config = dict(
    num_hidden_layers=9,
    hidden_size=160,
    num_attention_heads=2,
    num_key_value_heads=2,
    head_dim=64,
    intermediate_size=640,
    vocab_size=1137,
    hidden_act='bilinear',
    norm='rmsnorm',
    norm_place='pre',
    norm_eps=1e-06,
    positions='rope',
    rope_theta=1020.0,
    rope_fraction=0.5,
    qk_norm=False,
    attn_scale=0.175,
    bias='none',
    tie_word_embeddings=False,
    parallel_block=False,
    extras=['paired heads', 'shifted keys', 'gated attention', 'attention sinks', 'short convolutions', 'an embedding shortcut', 'capped logits'],
    init='normal',
    init_std_qkv=0.0605,
    init_std_o=0.0,
    init_std_up=0.0605,
    init_std_down=0.0,
    optimizer='muon',
    learning_rate=0.00623,
    lr_mult_down=1.5,
    beta1=0.95,
    lr_head=0.00668,
    max_grad_norm=1.0,
    warmup_steps=200,
    schedule='wsd',
    decay_fraction=1.0,
    decay_shape='linear',
    final_lr_fraction=0.0,
    batch_tokens=16384,
    max_seq_len=512,
    doc_mask=True,
    train_tokens=164700000,
    max_steps=10053,
    dataset='wikipedia_en',
)
Each number is 128 + 24 x the weight over the matrix's rms, rounded and kept within 0 to 255. Layers, rows and columns count from 0. Numbers have three digits each.

# layer 5 MLP up, 640x160, rms 0.124, rows 395-406, columns 80-159
120098115164129153140126138169131145136138128149146137153120090109139129123154137130130159144163101132092107148080115149096160131099156163146128085178104145086151171149122143106105129186145155145145131124151144102144152136130116134150094158
167127082158165114124109129115137125078152144121150086112157077144121094125130131117123139156115099170125105122161113125142095110189138039129124133139101082091151135129104116162155140134140122153103130142156128100113120133178143056138123107
142121134093158104124128108139097095153112172140153142145116138140096118096115143095132137124068080110136138092115124144158156156135144104130123124118137140168164109129095098179135105131151170153111115116148140127181136121197087163119092167
138146138168151122130114133165119137159123147110154139108085115115111137121157118121158118132134132096109135137113128134166118131134158109149188169134156116141131110144131082094167119134140099138127089165128076154139151117155128179080158084
090162140100138130171113106124104133154169111134124129108148097104124157115159140120163145158086154133123131115159112152175134110140160132132155146160112073109181107117156121142101150150124134131077122145130102092097139173130105121122153147
123112153092078103121133128129124107120130107102088172136127142128114113106132107128129145115146135127106157115106167175160126152160109109113075153134110163104145137135086126092120084101138105118119136106135141095167123136170106140123149122
113160145113115124146132132111116112109095151146123128138115169142135144122125104154118116166139127111094137159111155134123120145127111115155163081096147056136123079189178097114147094139130095113112084151102150173150119130081088125118189133
102116132152107134132122133126117148098126145116155146100131174125148174150160145140187141127095144128141140113141140114099122116092152155159118114121192141164140118155061109091101134147180133147130138110098114073200129117150138135137102123
120090154142132172168158162139098128124070134118173136075156118141107112112127126136114123109148139042122096070098152149130114113150116132126116194123143127131103163139143114139106127136132169104101123115136110082119174116103136129097100142
162110101120169160123097089168164133099093179139095109164119102136143133123120101140144134142143122105109161099146138133113111095129120112103169135114178102117125120109118155139083137156104126125186113126125138147089139096099122108102129121
141097116173145157131107128136107145104150087082104089146169117102104116126180141135165130116187107103125105113155133127147117106131107107087121127141109141134171099099118119170136146169129129147132170135124138106119124161192141116123115083
187144136153111083103117155134164150097127100152136141104144117124117121155088128134164141104102120162127143094163119139142141139133075137148119114128129108139153106124145155113109135093132150181132139107154107183146122099131111135147107131
# layer 5 MLP down (transposed), 640x160, rms 0.0432, rows 395-406, columns 80-159
125147118116144111125143168115140101104156119135144117154093080152099184136099126154106132122134092141097109150094136141166137127092086163083164114115164108133110125130104167122104119118103077145130147118142172129134125124103128128110125130
174115123107123102086127081132110087136178125121154143145110098122115110147133092133092170110102164089103128148178130143178156145139123093106151162162110151135090134127188150140099106136121133111112107098132099096115137138118122175158145107
130106118109146073136120100104143080080151122095180165108116174107081106071141123151123116081133122120082086102118165113132082097084119111184135158125134149118190155115176151098124140123166123111119096182075086154119116139089163106120138127
147144131169115132156109151110147142148152125082127143139137157076106096138102120120152129107132142107123123161115113151135169177138134138128148121116124112110125116216101170160119100103123102122098152156121147152170106149126147112119125071
171145108161110176100100156134117140127142146125139114163124132129108164168158107166155108154108106117099145115154155158134118159184096125145120107105124126120136135139127138195134130111144099132155140112126111144122101114112115119112159132
143105096168112147095118146114147149095120166166139127156097133095116143127099152115113111115152153106134092123085115120085133104126124127136109093112129145121139138108115081124124143139122113109178134137097127103119150107142121133168150131
150124081126103079102133090114114167133104127115115133135142077109146098108128124164144110150124177128112142115134164152141107064143094120158138155179112115074099139107114147096107116127138155137143134121151106100110138113105112166097173124
102166096095129148102138105138163122151125116102123147170117112126107172076158159120156068123140136093098142126109110089099166089158109135149111155138122109120086099133102129128096077099105134133151113164095139106143106120122147133155149113
120125155169123122138190117140110109120156180150142127119095128106118084134144115102175147119138145107130150113127137209143107139184159124122129101104126117138110100064122128127065116152103147145173169129166094117122135132130092156105124123
145169131105079112137116111111136145142146123150144143141143126135139109111148138126134094157113090145125082134129120128173175140111123118173109124132141157158153123142137120154163112138191137154128091105158113142131105140108117142113126141
162099131054119126126124129094198122099137126149171129146129139129059123151135078108147158157103083109198117113110141131137099140136095123132141093115144114154119075082104138126116159122122091114115176124159138136174115115141113113157135068
136144132137167149129111148160163114084122125102148104120152129126120112160164129109150168171116129123104096118081179140098112115079133120126137087114098139118151110085094140139126152151097121085152139163108180118153115075094110129127130108
# layer 5 MLP gate, 640x160, rms 0.124, rows 396-406, columns 80-159
166127125114081118142096115133177141177124134123112134125115146158145095135123065150157097085140149157103123122136097083122140125145083162167130126135123101097165123126136094176116165120152132092118133122083120148114148109142143134120114142
100171185114079163126125124086170043112147117169096164133094133097148102080135177111129086137123127112107132121127148107064142066094123116200127137154145155074108132129113135153136170133164118145154078122102101080126166139126152145175135149
139147130080109137135146085145104126126111144166146111101094094171117138111146168116115140129141159130168153110146125092129104128138126093119116113170165154125143149097152117186147144142117106118164138137074115142155142145133119121126120175
117178081118107140120085121118126145116112130133144127172157152147129138114152107102165141071163128118144113070134122066117128134163123088124130112137125144070110156097101125141152161109129107108145145125076147121122117144156148114141118126
147133129118168128124116118119079155124105125147129132123126106098135145129115117109123141099134116138148141109147090132107110125150135136133154164139130141143124109150107130106147169156157171153130090175112077130134114118127106099135101133
109093083121166115147100110123141119152152099160153108140140153106111138164146149138136112142142113137158121125134153143106119143182126154162083113124088149119189125125121130145149138100122114150125140077127124151154134096130111098168136117
115126152130163106160111135139105111144123138167117130164103138077154105158132097130136121126125103112120090134143144148104133128128132129165179094168166175176159137093136149133108121147140139121099104129117148119149144159069113150081131138
124123152117138136141102121110118118113122141146096133155137196112167116134095183146115087149081147133145161085109143115134102176173140124148120110182119117120114104181124095157148132163145070130095099124122104091119117159135156160147124130
139172127148106114130124127166125105097107103128116142109142113112129123133142140152117089173140148099091138127131160152111092167121155095124102130127121134097139148157148115116132109165163131171174112115160141091101140124135115127089126115
157125162087130158107126157145127058166122137133108119156107139113119161111138122145145095085159110099191103094125122107104119149129142141099140076119100099058181147098156142134181167110151138107141181144132086143103121110118134132147152108
155131162129132150119152115100087102119140105139094123146143131152149110126110129135136092135174133137109132118087135109110067092153124176134125151135133115107146103154127098108121124133146131136113121102110166157109111150170116148115136157